Each number is 200 + 20 x the weight over its row's rms, rounded and kept within 0 to 999. Layers, rows and columns count from 0. The size before them is the row's rms in percent of the matrix's.

# up: layer 7 MLP up, 1344x512, rms 0.086, rows 52-86, columns 256-319
# down: layer 7 MLP down (transposed), 1344x512, rms 0.0483, rows 52-86, columns 256-319
# gate: layer 7 MLP gate, 1344x512, rms 0.0898, rows 53-87, columns 256-319
up52,103,207,218,204,192,241,184,206,152,196,214,229,210,193,193,172,172,205,197,211,181,232,211,227,172,203,193,182,223,210,205,163,185,221,202,221,218,209,223,183,195,167,193,205,231,201,215,212,213,191,217,224,208,217,197,214,223,210,204,179,170,205,199,211,202
down52,088,206,194,191,243,239,166,225,192,199,195,213,169,200,155,235,216,184,225,195,166,169,212,219,222,198,227,195,173,181,202,191,203,196,192,208,187,202,231,224,174,212,191,195,189,198,223,216,218,168,195,207,240,225,185,221,222,193,172,216,217,204,221,211,205
gate53,094,199,217,222,247,203,207,187,202,198,191,196,158,211,208,166,238,207,212,182,190,186,229,232,199,192,222,209,230,192,242,184,220,226,195,178,177,194,192,204,228,188,197,203,234,204,191,218,169,223,182,186,207,200,210,184,174,206,197,194,203,172,182,169,207
up53,094,203,230,198,156,198,189,215,170,209,208,187,212,198,174,210,169,171,198,183,233,218,155,203,208,206,197,192,186,200,196,202,177,210,213,204,192,198,172,209,175,210,184,190,199,209,200,186,222,196,195,202,182,239,194,225,188,195,213,185,194,206,185,203,156
down53,097,193,231,182,181,204,191,184,214,194,210,201,195,185,188,212,226,217,175,220,235,223,150,219,189,192,164,220,227,201,211,220,187,171,216,198,183,179,212,220,219,205,186,195,232,204,198,210,207,225,180,239,205,215,174,217,182,186,251,190,182,176,176,191,206
gate54,082,218,214,159,185,171,152,194,233,167,213,213,177,191,212,205,205,192,190,196,207,199,189,152,208,215,215,175,198,203,218,203,197,190,193,246,219,210,205,202,205,166,225,200,186,196,198,215,181,202,196,232,214,179,196,222,222,196,213,171,206,228,213,232,206
up54,089,204,224,212,219,223,179,229,235,211,180,168,199,168,188,219,196,201,194,189,187,197,212,230,194,208,223,201,202,209,204,213,206,165,193,211,188,201,193,200,179,194,226,181,200,210,212,208,222,213,154,206,205,253,205,176,199,175,232,203,226,216,198,213,222
down54,096,143,191,190,216,212,194,240,181,184,202,218,199,187,230,194,211,176,188,200,187,178,193,184,217,223,205,201,194,194,201,239,154,153,180,211,207,197,189,204,221,239,206,217,206,184,207,187,190,212,181,200,207,190,211,212,221,220,208,216,202,198,198,176,200
gate55,092,174,231,182,209,190,205,218,170,188,240,179,193,173,198,148,233,203,186,182,220,183,222,217,227,211,200,194,199,197,172,208,223,211,198,196,213,210,193,196,219,199,189,182,225,195,166,218,199,203,199,181,148,185,200,202,229,203,155,222,200,214,218,197,206
up55,098,208,193,204,194,209,203,189,198,180,163,176,194,187,204,232,214,185,191,189,202,189,195,178,230,200,177,166,190,240,223,192,230,187,200,245,183,203,218,218,208,194,193,215,214,251,188,205,240,208,227,191,218,216,206,183,174,184,203,219,187,208,241,190,239
down55,099,200,214,182,235,153,202,193,190,211,194,174,228,228,167,162,204,207,198,172,199,203,222,204,227,190,206,212,190,174,197,178,215,219,211,205,189,168,168,196,205,205,206,190,153,223,157,166,207,191,175,187,217,200,180,180,183,203,196,247,203,182,191,186,249
gate56,113,234,206,188,215,195,227,198,159,203,220,212,199,169,230,174,178,220,171,207,211,218,181,188,176,166,154,189,203,226,213,186,198,234,198,210,200,199,202,184,199,222,199,190,230,171,169,170,220,201,203,217,207,194,200,215,158,183,213,198,190,213,198,200,199
up56,112,204,195,208,183,187,185,214,222,208,193,220,214,200,207,204,228,189,189,186,243,192,187,216,214,182,203,193,178,178,175,223,182,222,181,155,227,203,217,198,165,222,168,191,202,224,214,199,188,201,212,205,234,216,194,207,215,199,218,230,206,206,194,187,208
down56,110,162,160,212,168,229,173,206,193,177,180,189,220,182,196,190,181,191,223,250,203,200,205,201,180,176,198,204,202,211,191,200,202,221,185,196,176,186,233,191,231,174,207,201,217,222,202,206,170,214,182,201,187,172,207,164,180,198,182,174,167,215,201,176,184
gate57,118,189,178,209,244,225,175,230,162,210,189,198,181,208,192,209,229,170,214,215,240,213,190,238,197,159,256,181,195,235,206,216,225,193,203,255,211,227,240,200,205,180,212,202,221,204,193,246,198,171,200,236,205,177,207,202,179,187,207,188,191,232,197,201,234
up57,111,219,199,208,198,198,184,208,171,188,186,179,199,209,176,200,220,192,185,221,232,228,207,197,266,193,171,186,172,211,197,217,201,199,184,202,187,215,193,198,227,186,179,168,196,211,171,174,194,191,172,208,193,184,213,174,182,180,219,210,212,218,176,235,229
down57,104,201,166,196,239,199,189,200,228,197,200,214,181,198,198,212,166,200,216,215,165,201,213,212,193,185,198,222,211,214,182,185,192,213,198,187,206,185,196,203,194,196,188,218,207,190,222,183,148,222,222,188,189,207,227,232,205,219,200,204,179,214,191,225,235
gate58,103,223,199,165,195,235,186,164,235,191,200,171,202,187,184,199,220,147,219,225,216,187,190,205,182,210,227,193,190,207,172,217,242,212,217,207,204,224,198,200,178,209,207,199,221,187,201,241,192,216,210,239,216,194,230,187,196,208,195,229,178,166,195,218,190
up58,105,220,200,184,186,205,198,196,228,157,174,215,224,236,212,200,222,188,195,182,222,195,144,190,188,219,184,181,219,183,192,178,197,203,197,196,210,198,216,213,180,213,155,193,191,196,204,204,208,228,197,231,206,158,187,206,174,217,161,167,208,201,200,169,190
down58,112,205,201,208,195,178,172,206,192,199,207,214,183,206,193,207,200,246,225,197,204,243,219,191,224,171,207,197,202,204,177,192,254,202,252,169,213,199,223,183,176,229,196,201,214,224,195,247,179,212,185,196,161,180,212,222,162,189,244,194,222,226,207,212,185
gate59,091,190,179,148,204,189,198,199,243,222,166,196,219,183,215,200,201,169,214,161,191,189,221,204,225,234,199,190,183,207,182,209,191,223,144,167,157,190,201,190,223,232,189,194,221,192,202,175,157,183,225,174,166,196,194,184,206,225,189,246,194,201,199,204,221
up59,091,210,230,203,167,238,187,170,229,181,198,216,202,223,165,173,192,212,181,236,214,217,163,213,186,221,197,186,211,219,231,232,209,190,201,228,179,199,181,203,173,231,212,220,199,176,161,204,225,179,201,228,228,216,260,195,217,200,198,212,208,175,200,219,207
down59,100,182,196,209,198,162,196,215,207,165,191,197,184,248,218,210,160,197,176,188,218,184,166,204,187,194,172,198,174,193,228,190,193,179,176,218,189,203,183,207,176,210,202,175,196,222,149,226,177,216,213,219,181,200,231,173,211,200,194,193,168,199,220,182,226
gate60,087,218,220,179,218,217,205,193,169,196,162,217,227,191,189,211,186,217,217,198,156,190,188,229,152,180,190,187,227,179,168,186,185,212,201,230,203,224,215,187,187,138,196,215,209,216,237,193,199,193,211,217,179,161,192,184,202,201,217,150,194,191,228,227,203
up60,095,188,219,207,184,216,163,205,190,179,221,196,180,188,243,197,213,203,196,169,195,224,200,194,209,191,196,216,200,214,230,214,201,221,212,198,230,194,216,186,210,209,197,228,226,234,192,183,204,194,181,204,213,200,195,185,166,226,240,190,189,184,209,260,188
down60,102,192,191,217,203,218,188,153,167,188,225,208,202,220,187,206,230,198,190,221,235,174,231,198,193,201,219,227,207,198,234,171,210,200,171,189,207,168,204,232,234,199,165,177,221,197,199,191,192,199,162,157,190,198,157,208,221,166,178,224,210,205,193,182,219
gate61,096,192,176,208,193,212,197,186,225,203,158,207,169,200,199,204,212,198,195,205,227,205,206,188,199,220,197,190,154,190,204,206,205,219,198,219,192,214,189,228,241,198,229,205,246,209,222,201,210,215,181,195,211,224,232,205,221,209,155,197,193,245,220,180,219
up61,100,180,206,188,190,165,247,221,184,197,190,229,185,215,200,193,200,208,200,214,212,240,210,144,219,237,185,221,157,221,224,208,190,201,216,240,252,185,195,223,213,207,183,190,162,185,198,201,216,211,186,201,195,185,229,195,193,198,192,186,188,186,171,211,186
down61,101,212,219,227,199,170,223,200,205,188,199,163,202,229,216,156,212,219,198,192,199,207,167,215,222,189,238,182,188,208,224,189,206,213,189,185,200,226,220,194,207,224,215,197,223,205,211,201,205,219,195,168,183,224,186,176,215,212,188,200,230,181,189,201,240
gate62,106,193,181,170,221,224,223,192,199,258,208,197,232,237,218,208,205,216,206,179,217,224,217,184,212,180,205,207,207,188,213,169,208,225,227,213,190,188,219,174,191,180,210,238,195,208,197,208,160,211,218,178,189,202,198,206,198,199,185,204,184,206,225,205,221
up62,109,187,236,226,216,233,224,199,213,183,198,206,212,216,235,214,194,214,205,195,190,185,183,194,186,246,168,196,203,206,207,180,179,201,209,215,196,191,204,180,193,217,192,199,157,194,211,207,198,194,196,178,185,197,157,188,213,233,220,168,185,240,207,220,156
down62,095,194,181,180,215,206,210,223,211,222,176,207,219,165,229,172,172,212,149,165,174,189,184,185,180,185,191,212,208,200,194,217,211,200,184,222,195,227,191,190,174,216,231,180,175,191,196,169,182,199,158,188,219,175,218,195,204,169,214,215,212,252,158,220,218
gate63,110,208,210,221,193,207,221,182,186,198,186,236,179,173,193,194,202,208,193,177,192,210,231,185,193,205,214,225,193,166,207,184,223,208,202,183,221,178,162,241,185,214,209,232,224,186,170,213,195,179,158,181,193,173,216,175,177,191,157,207,162,193,193,203,203
up63,113,205,214,180,194,178,221,213,196,186,203,212,199,214,159,207,246,235,207,222,200,176,229,204,225,171,161,164,212,214,184,215,211,185,229,227,243,176,212,194,232,203,224,189,178,253,248,185,214,201,222,192,227,202,209,226,210,176,203,216,193,181,170,231,209
down63,103,204,200,178,182,197,219,214,162,204,176,235,206,159,182,192,215,185,190,194,206,217,223,165,204,158,242,211,219,191,196,197,213,187,204,221,201,177,200,207,193,179,220,208,206,168,202,227,169,215,196,206,198,189,235,192,186,165,209,234,168,228,149,185,203
gate64,081,209,225,160,201,210,202,202,137,202,195,195,193,228,209,198,190,204,171,197,198,193,272,184,196,195,175,179,223,180,193,205,216,196,220,189,196,164,223,226,199,229,216,193,195,204,212,171,202,186,225,190,214,249,193,226,199,197,159,219,200,217,217,197,239
up64,085,182,205,247,214,173,160,182,197,228,207,170,192,211,207,172,232,193,182,208,190,216,180,167,193,215,196,181,181,215,195,180,196,216,197,217,179,201,219,232,194,180,189,223,225,182,230,204,196,185,178,206,188,191,227,143,209,192,207,190,213,165,211,205,192
down64,097,208,219,233,175,209,222,211,198,196,227,216,215,193,177,197,198,188,190,178,192,191,237,161,185,205,186,206,224,184,161,198,203,170,228,225,166,211,201,202,198,202,166,185,201,211,215,232,178,196,189,207,226,200,232,160,182,192,161,189,200,214,223,188,202
gate65,095,181,223,167,170,212,205,195,192,191,200,199,202,220,228,202,208,154,195,199,171,188,179,176,228,172,180,200,230,156,222,187,203,175,249,206,193,197,203,203,221,225,214,178,234,187,200,190,230,210,217,189,184,180,189,204,199,205,193,202,193,196,162,196,220
up65,096,202,189,192,190,217,211,200,194,178,229,203,180,211,213,219,244,215,209,199,189,152,192,196,205,211,168,233,209,187,224,217,190,207,193,225,231,240,236,230,213,172,213,203,232,217,206,169,224,224,253,202,160,195,224,214,201,214,196,180,192,226,173,197,172
down65,098,209,208,201,196,200,182,214,185,202,221,182,167,192,222,224,202,233,181,214,215,229,221,224,171,217,211,187,242,148,236,204,174,176,211,176,239,210,215,181,208,235,213,186,201,161,159,239,217,221,222,203,227,205,199,179,186,178,211,209,217,224,205,219,202
gate66,105,190,188,172,208,221,190,168,210,195,220,161,192,189,179,191,207,197,150,172,202,206,216,198,182,190,201,190,202,167,162,221,217,183,191,211,185,183,176,220,211,192,211,206,166,221,196,246,189,191,181,150,200,206,199,171,249,183,211,202,247,208,220,189,198
up66,109,222,195,192,215,208,195,194,197,223,196,215,195,207,169,228,204,191,200,180,182,187,212,216,193,192,175,181,191,182,197,195,189,192,229,170,206,214,212,209,217,221,189,186,188,199,189,190,199,213,220,191,198,206,182,224,198,220,194,218,159,180,189,199,196
down66,109,201,201,163,197,165,188,169,196,210,193,229,208,181,216,214,220,179,211,229,215,178,222,193,208,200,166,196,199,187,215,160,198,179,153,186,226,201,191,196,209,194,198,204,191,191,182,146,183,202,216,204,221,204,214,184,236,180,163,221,187,176,194,204,190
gate67,106,228,188,215,189,185,182,192,161,214,219,201,177,183,205,194,218,199,165,213,191,195,188,185,185,200,179,197,214,203,168,228,185,213,197,233,198,211,241,184,166,222,179,201,222,214,239,200,180,196,206,213,225,186,193,196,197,218,209,187,197,184,179,201,216
up67,105,143,198,183,218,207,205,166,180,192,166,162,211,189,212,213,173,190,223,222,220,197,183,222,187,180,207,196,225,157,219,213,161,174,221,178,217,203,196,185,233,186,193,171,163,255,205,198,214,180,182,215,225,182,212,203,229,176,240,187,192,172,167,208,207
down67,095,223,197,201,222,210,218,195,246,208,198,208,182,189,224,201,217,190,209,164,190,158,266,178,217,211,241,212,183,174,204,208,193,199,183,207,242,217,228,204,214,213,197,191,209,213,222,233,170,202,219,197,199,171,199,183,199,214,200,184,191,211,201,202,217
gate68,086,180,194,179,158,216,173,201,193,209,189,193,235,177,214,232,187,177,192,240,240,207,223,184,244,203,192,208,209,211,204,197,192,189,181,223,157,179,174,227,185,181,195,189,209,229,199,224,214,164,221,176,194,207,193,221,233,214,182,216,166,210,183,169,194
up68,095,193,203,201,216,209,202,182,227,209,205,182,192,246,166,188,177,203,241,225,218,177,196,175,190,180,204,199,222,196,205,217,188,166,193,203,197,179,203,181,176,220,202,185,208,192,189,199,211,203,196,233,213,193,207,198,230,233,191,231,178,183,172,177,216
down68,100,198,207,180,186,196,193,197,200,173,165,221,217,203,169,218,192,200,211,201,205,176,191,219,195,196,201,192,202,200,206,214,226,170,194,230,210,215,205,191,220,209,236,178,222,160,213,214,212,202,222,185,199,196,189,189,269,215,184,213,208,198,168,191,206
gate69,099,247,197,181,213,214,215,181,199,205,203,205,244,187,185,178,177,172,186,181,198,210,177,195,152,200,180,215,204,214,195,221,210,169,166,200,153,183,190,195,221,215,202,197,189,195,170,201,189,189,201,197,189,171,231,213,168,202,204,222,198,197,200,221,208
up69,101,201,201,197,186,200,183,197,250,200,210,208,223,218,222,190,178,212,207,193,239,232,262,193,207,194,206,205,207,227,175,183,199,214,155,205,193,187,230,225,201,216,194,205,178,207,186,231,178,175,178,214,175,203,253,194,190,197,213,205,211,221,190,191,216
down69,105,207,210,215,184,224,187,213,200,198,206,211,196,182,223,214,230,185,206,199,187,213,211,209,222,163,204,213,196,190,219,202,178,190,225,223,217,184,213,188,210,168,189,202,217,202,203,199,159,220,178,220,213,200,215,236,207,205,162,192,202,200,189,179,214
gate70,091,178,185,188,219,184,258,202,193,197,153,226,206,213,186,184,236,181,198,223,210,204,186,205,189,192,226,178,169,232,212,210,239,202,169,209,195,203,202,220,201,200,182,213,179,192,203,181,178,234,174,200,177,190,168,239,213,195,205,160,220,225,198,222,175
up70,096,187,175,186,157,197,201,194,177,205,192,248,170,204,188,189,231,163,179,193,213,202,180,226,203,191,184,178,210,198,196,219,208,221,224,201,225,194,228,204,192,191,218,200,181,242,204,184,184,203,181,210,205,210,199,209,185,200,204,195,197,215,183,184,261
down70,097,183,201,225,216,183,204,206,230,188,181,201,219,189,211,214,162,178,207,202,221,139,213,195,188,202,207,181,194,206,202,244,200,231,225,192,197,197,236,198,226,224,169,179,209,218,181,196,207,201,205,182,194,194,211,216,180,214,195,215,204,187,182,227,183
gate71,097,203,177,193,197,203,163,220,200,168,216,248,213,238,222,247,186,202,190,174,215,202,210,192,201,175,191,160,203,197,195,182,208,214,213,216,191,183,210,194,196,193,176,207,218,154,163,178,181,205,165,217,208,182,185,227,198,234,200,171,197,183,208,205,182
up71,104,194,191,203,175,198,200,213,220,214,167,199,193,194,191,210,198,187,209,169,213,197,204,217,192,228,216,175,205,203,182,201,183,166,165,207,184,223,201,204,203,195,185,183,159,209,219,211,214,207,235,177,193,222,214,212,231,200,231,194,210,183,196,209,196
down71,109,218,172,219,183,227,217,199,196,180,183,220,218,200,204,198,196,215,223,188,224,169,222,219,212,204,176,207,201,224,191,188,183,229,212,198,173,205,168,238,186,228,179,182,170,154,198,196,221,220,213,224,214,192,198,216,197,199,182,242,219,185,220,206,152
gate72,091,204,191,209,207,165,198,185,196,199,189,200,199,210,180,205,207,156,213,211,228,239,164,221,180,193,211,222,214,156,191,183,187,205,192,175,195,261,200,191,181,198,165,204,217,206,203,210,199,222,215,181,212,174,181,195,210,238,211,156,190,245,181,157,226
up72,095,200,219,185,222,206,183,181,175,186,214,205,189,186,239,227,210,211,210,206,194,211,181,204,190,186,196,189,179,215,214,171,168,204,202,202,195,201,179,198,224,189,172,189,242,198,199,176,215,176,198,225,178,187,184,208,160,175,220,223,200,238,222,199,156
down72,102,182,244,193,211,253,212,207,222,217,212,231,194,178,197,190,224,207,192,203,210,215,215,220,190,198,200,251,176,190,185,198,178,208,211,145,195,195,208,206,208,195,214,226,201,220,193,173,141,226,175,221,186,195,186,184,204,238,202,219,174,183,190,166,185
gate73,105,189,194,215,224,193,187,185,203,210,196,188,180,229,206,189,180,218,194,182,198,199,174,212,182,210,193,177,226,199,184,205,222,237,182,209,203,188,193,209,153,151,242,205,175,171,210,220,189,217,215,184,199,190,212,183,191,190,172,150,183,204,196,167,208
up73,103,192,163,167,164,247,193,193,229,210,200,225,186,208,164,153,195,209,203,209,226,175,193,171,194,163,199,213,202,195,206,189,183,177,178,200,228,204,224,195,223,209,185,165,142,206,211,181,174,195,197,211,208,216,178,222,201,189,188,201,221,203,203,200,167
down73,104,222,185,186,173,206,216,232,236,185,238,196,213,209,204,205,185,251,194,202,195,222,181,176,195,208,163,176,223,193,197,211,224,214,219,146,235,200,192,210,194,214,195,229,194,194,171,222,167,221,209,198,175,197,207,233,220,193,197,223,214,187,176,186,184
gate74,092,189,218,182,198,192,172,241,208,161,185,193,221,166,212,200,198,198,201,212,206,201,208,209,184,181,225,188,210,218,211,208,211,184,240,174,179,224,224,225,212,214,202,197,187,250,240,237,202,248,187,165,221,212,199,186,189,167,168,178,197,212,205,188,204
up74,090,180,239,200,189,210,208,178,188,182,205,224,179,236,189,226,217,213,178,202,181,179,197,222,227,178,184,194,209,207,189,198,218,228,188,224,211,216,173,201,217,169,210,203,220,232,170,190,170,208,183,218,181,198,226,194,205,231,171,219,212,199,159,190,225
down74,104,154,191,187,218,190,195,204,204,191,182,195,195,182,196,204,157,175,208,197,218,212,178,213,169,195,186,180,175,240,173,206,222,197,190,196,197,194,171,205,178,214,191,223,179,208,182,187,210,212,163,223,208,205,216,207,208,173,237,201,197,200,196,202,227
gate75,095,209,198,231,180,174,170,214,205,195,176,220,173,187,182,206,186,188,163,239,222,198,183,189,182,200,171,149,213,229,164,192,186,203,192,196,193,201,213,232,206,195,187,163,238,183,218,205,224,189,216,208,198,183,220,202,200,200,166,203,219,201,188,221,212
up75,093,187,133,222,200,194,208,162,210,230,176,204,222,191,177,167,250,207,218,215,209,216,182,197,237,206,231,248,198,154,209,209,204,231,256,194,198,208,233,210,216,174,206,186,233,219,199,209,215,231,197,188,202,237,197,194,205,200,192,205,229,178,201,204,186
down75,088,181,205,206,202,179,186,217,209,211,180,164,216,169,223,253,199,239,246,205,198,179,200,177,189,185,201,208,179,180,216,174,193,195,193,209,192,177,232,216,172,193,202,220,198,217,195,221,184,207,222,174,216,207,238,190,206,199,206,204,260,213,208,205,221
gate76,094,193,259,229,229,166,220,223,183,217,205,251,177,204,205,199,259,216,200,197,225,208,178,174,193,198,210,192,189,238,173,201,223,175,191,187,186,257,193,205,197,192,191,177,206,232,200,191,195,223,199,206,149,181,200,189,205,207,208,175,220,160,176,232,168
up76,101,193,204,210,195,201,210,196,223,194,197,226,178,217,194,236,211,233,184,227,226,226,186,188,181,219,187,197,205,169,157,241,208,184,214,179,209,198,198,220,201,227,191,207,168,204,189,188,206,206,214,212,185,204,195,218,219,192,204,204,178,153,212,224,168
down76,109,238,183,211,207,195,202,218,216,244,202,221,154,233,216,172,230,225,193,215,203,212,181,204,224,197,189,225,228,228,206,220,238,217,146,185,173,162,224,199,179,224,200,222,176,224,189,191,192,221,188,202,186,158,187,180,217,214,220,202,173,198,147,208,205
gate77,097,173,211,190,183,202,152,196,205,159,176,232,179,241,207,230,207,201,204,182,171,232,190,194,186,195,239,182,178,219,201,196,177,191,204,236,198,231,212,215,202,185,187,216,176,199,215,194,204,221,197,202,220,208,208,183,193,194,175,180,235,213,227,212,191
up77,110,201,184,215,213,173,203,216,190,211,212,177,186,226,199,195,220,227,222,191,186,197,232,214,199,194,199,190,189,207,216,234,173,213,177,195,214,213,206,201,220,208,174,233,152,196,212,224,228,193,195,219,218,209,167,252,198,224,199,209,215,210,218,215,215
down77,112,209,168,196,195,190,179,189,200,169,199,165,218,189,207,226,228,207,221,202,211,216,194,212,178,193,187,173,172,185,228,197,219,200,247,217,188,236,189,175,221,180,204,207,193,193,202,176,175,225,196,236,201,224,204,220,186,211,236,191,230,202,198,240,185
gate78,108,216,193,194,257,204,209,206,197,169,197,150,165,200,205,165,192,227,179,173,186,188,180,212,182,225,203,200,227,197,187,216,195,194,213,198,218,192,205,210,193,166,177,238,252,202,206,230,190,218,184,187,237,181,207,191,189,263,213,199,218,212,180,210,239
up78,112,183,193,217,206,183,202,180,209,176,176,219,219,211,189,211,217,214,193,157,224,193,206,226,158,198,188,221,209,208,176,207,196,234,209,191,199,219,188,190,176,167,182,219,200,221,208,207,193,203,205,177,244,161,213,241,196,229,192,162,193,202,167,183,198
down78,109,212,209,177,200,195,204,187,216,205,216,216,173,209,196,218,191,245,218,199,230,211,199,197,208,206,244,199,198,200,202,224,195,194,229,239,217,181,199,215,210,212,184,191,221,236,192,195,235,218,174,214,211,207,186,202,192,229,238,204,177,204,200,189,193
gate79,082,172,208,210,233,199,190,216,208,208,182,243,182,194,202,170,221,193,205,216,188,213,216,164,195,177,185,230,213,229,187,181,168,184,196,223,201,192,190,200,215,216,208,166,188,185,216,232,221,205,201,201,191,216,223,206,226,214,181,201,217,186,219,249,205
up79,082,211,197,175,188,202,210,215,205,166,191,189,211,196,195,182,219,195,199,215,186,180,190,226,200,214,231,217,215,201,217,188,179,203,213,176,229,200,195,177,200,183,181,213,237,199,168,214,194,233,152,199,185,200,211,225,193,241,187,182,201,223,219,181,188
down79,086,186,203,225,204,189,210,186,208,214,206,208,204,189,222,238,224,170,224,178,183,219,195,216,204,199,215,192,225,197,187,232,218,188,215,190,216,184,216,188,238,229,197,179,178,225,204,171,216,172,212,165,211,188,151,223,175,165,221,212,231,206,209,211,187
gate80,105,206,189,190,189,233,238,201,189,215,208,187,236,197,181,190,184,205,198,227,197,174,193,218,193,186,222,211,234,200,171,183,218,193,203,185,150,211,181,171,191,214,197,198,197,198,183,203,191,187,200,200,207,174,199,270,195,251,148,227,151,216,210,205,168
up80,105,185,180,173,240,168,186,218,178,173,183,174,196,193,205,201,185,192,183,180,196,193,194,202,227,232,217,223,163,196,189,215,215,238,244,196,230,212,213,188,205,230,192,209,220,189,194,197,197,170,230,199,205,251,237,207,196,195,213,204,221,237,172,216,196
down80,084,183,244,214,251,179,178,199,247,225,203,192,206,198,153,152,213,189,169,189,223,199,204,195,212,166,191,214,182,245,184,235,187,188,198,169,181,212,199,163,201,161,149,174,236,229,245,187,190,214,184,205,168,204,212,162,207,207,223,199,192,209,223,207,179
gate81,109,179,236,151,213,227,210,188,197,248,219,219,202,179,193,168,203,169,198,237,192,190,227,209,175,163,199,189,186,170,231,213,189,222,204,199,240,195,209,229,190,191,260,202,201,214,186,209,192,207,200,219,216,196,203,220,234,220,247,183,198,224,218,204,209
up81,106,167,176,166,225,211,200,211,231,231,167,179,182,213,197,199,203,190,210,252,205,224,181,220,197,202,218,194,210,202,235,204,222,228,205,189,201,219,201,178,214,197,170,211,210,193,209,188,201,212,216,211,176,170,177,182,209,222,198,195,190,176,218,196,210
down81,098,195,240,217,241,212,190,238,179,196,190,171,218,179,197,220,196,194,196,201,194,201,191,211,224,162,180,174,222,172,198,217,214,188,191,173,224,166,201,204,245,207,186,215,179,210,188,187,198,168,214,181,185,188,211,177,196,198,215,250,203,187,169,217,228
gate82,102,195,218,185,187,217,189,184,213,219,217,204,164,203,230,225,189,223,188,194,185,221,229,214,208,177,202,199,213,210,217,173,195,207,212,200,169,239,216,209,200,234,212,203,193,228,169,214,212,236,204,194,217,200,177,202,170,203,206,223,186,171,211,166,209
up82,098,200,193,228,215,195,220,225,199,206,184,183,233,154,210,185,181,196,182,210,195,201,173,180,200,191,167,208,175,182,212,239,200,186,194,170,235,212,187,209,217,164,217,204,184,149,214,174,172,152,216,211,217,202,235,252,201,229,185,233,207,206,219,199,163
down82,102,193,203,207,194,200,205,199,166,235,209,210,194,206,208,214,178,231,180,171,186,220,201,210,230,242,209,204,185,216,213,160,205,205,181,221,225,206,192,168,199,194,140,211,212,235,176,218,193,185,228,172,191,203,206,201,202,202,171,203,178,213,178,221,197
gate83,099,207,204,224,210,198,216,188,158,194,201,195,192,250,197,188,218,193,196,185,177,198,172,216,217,185,171,190,214,187,203,223,179,186,203,231,198,228,228,192,201,219,192,191,166,203,209,183,211,196,207,246,183,223,192,200,210,201,182,194,199,186,182,220,226
up83,097,165,231,226,200,209,230,201,252,177,192,189,194,206,241,205,195,247,195,163,196,192,183,181,194,197,181,220,214,165,173,181,208,195,221,255,169,229,181,247,231,222,212,194,196,204,192,180,206,187,248,195,201,236,186,195,205,195,212,211,230,162,183,205,202
down83,109,184,212,206,210,205,225,160,203,169,188,228,197,185,194,223,219,225,214,167,226,208,193,214,216,194,142,199,168,210,202,235,199,207,208,198,226,213,190,200,181,198,200,226,196,244,188,202,214,191,212,197,222,169,177,188,204,208,191,226,240,178,167,197,195
gate84,105,149,228,195,209,172,155,252,162,224,220,201,224,184,194,167,205,159,217,194,190,199,193,211,190,218,190,220,198,186,221,189,219,217,221,205,197,205,212,223,185,216,213,202,211,239,220,247,223,231,156,178,160,207,216,178,205,190,208,198,184,205,220,197,190
up84,107,155,206,195,174,190,175,216,194,200,182,209,212,169,217,209,218,180,242,197,199,172,181,194,175,206,202,197,172,183,222,208,172,213,239,193,193,214,215,207,186,229,210,213,207,208,247,200,225,182,187,207,172,181,213,189,172,178,244,201,224,173,225,195,187
down84,115,185,220,217,209,212,185,185,180,218,203,193,191,219,187,191,193,140,187,184,220,209,203,201,228,199,191,190,162,193,220,217,242,234,179,195,205,179,214,191,185,243,151,193,207,202,208,203,184,190,202,213,216,201,207,171,178,184,225,209,211,215,203,191,187
gate85,127,212,213,207,202,192,234,159,186,205,199,194,217,219,218,154,202,185,193,199,224,176,163,245,180,222,185,200,186,195,193,184,204,200,196,166,220,199,200,195,190,184,174,229,209,194,158,180,215,184,163,246,193,181,193,205,208,188,208,216,182,217,222,219,206
up85,117,180,175,223,277,184,206,215,180,193,192,224,214,200,215,219,191,175,199,214,186,200,236,185,246,163,191,181,186,208,210,202,211,234,220,208,209,221,213,201,227,164,171,189,195,209,179,201,243,218,205,196,197,203,203,214,200,222,219,195,211,201,192,193,192
down85,078,184,203,181,207,174,212,212,225,189,186,145,205,228,152,211,192,187,221,172,190,168,215,193,208,198,213,214,187,206,211,224,191,175,211,211,180,207,200,212,181,182,193,180,201,206,178,254,190,172,187,247,213,209,205,200,258,193,191,179,203,213,227,175,210
gate86,079,205,205,228,214,187,207,198,182,209,197,171,194,240,186,167,209,202,178,242,200,215,171,234,186,146,204,192,214,160,217,208,180,216,201,189,177,239,195,202,160,195,223,193,236,244,206,193,205,174,198,188,210,226,225,216,198,204,178,202,177,184,223,205,207
up86,085,233,215,246,211,220,179,232,216,199,208,179,210,176,184,200,192,219,228,206,189,216,216,221,203,208,188,200,181,197,183,207,168,170,184,187,211,253,176,191,186,256,195,238,197,214,224,185,209,184,179,214,245,170,221,197,209,197,211,211,220,196,204,195,196
down86,086,250,222,225,179,193,252,194,189,210,172,213,172,197,224,207,189,215,184,200,187,190,203,203,235,195,237,213,199,187,213,179,203,213,205,220,213,176,207,189,196,133,255,188,182,203,215,189,202,198,215,170,202,194,200,218,191,195,211,208,203,232,198,181,202
gate87,095,180,185,238,233,228,224,245,172,201,214,221,208,211,205,175,206,210,189,216,215,186,226,221,192,239,210,196,171,240,169,181,226,245,201,223,189,192,200,193,211,190,193,197,184,184,206,204,229,214,210,202,184,183,236,149,203,203,174,229,194,216,181,213,201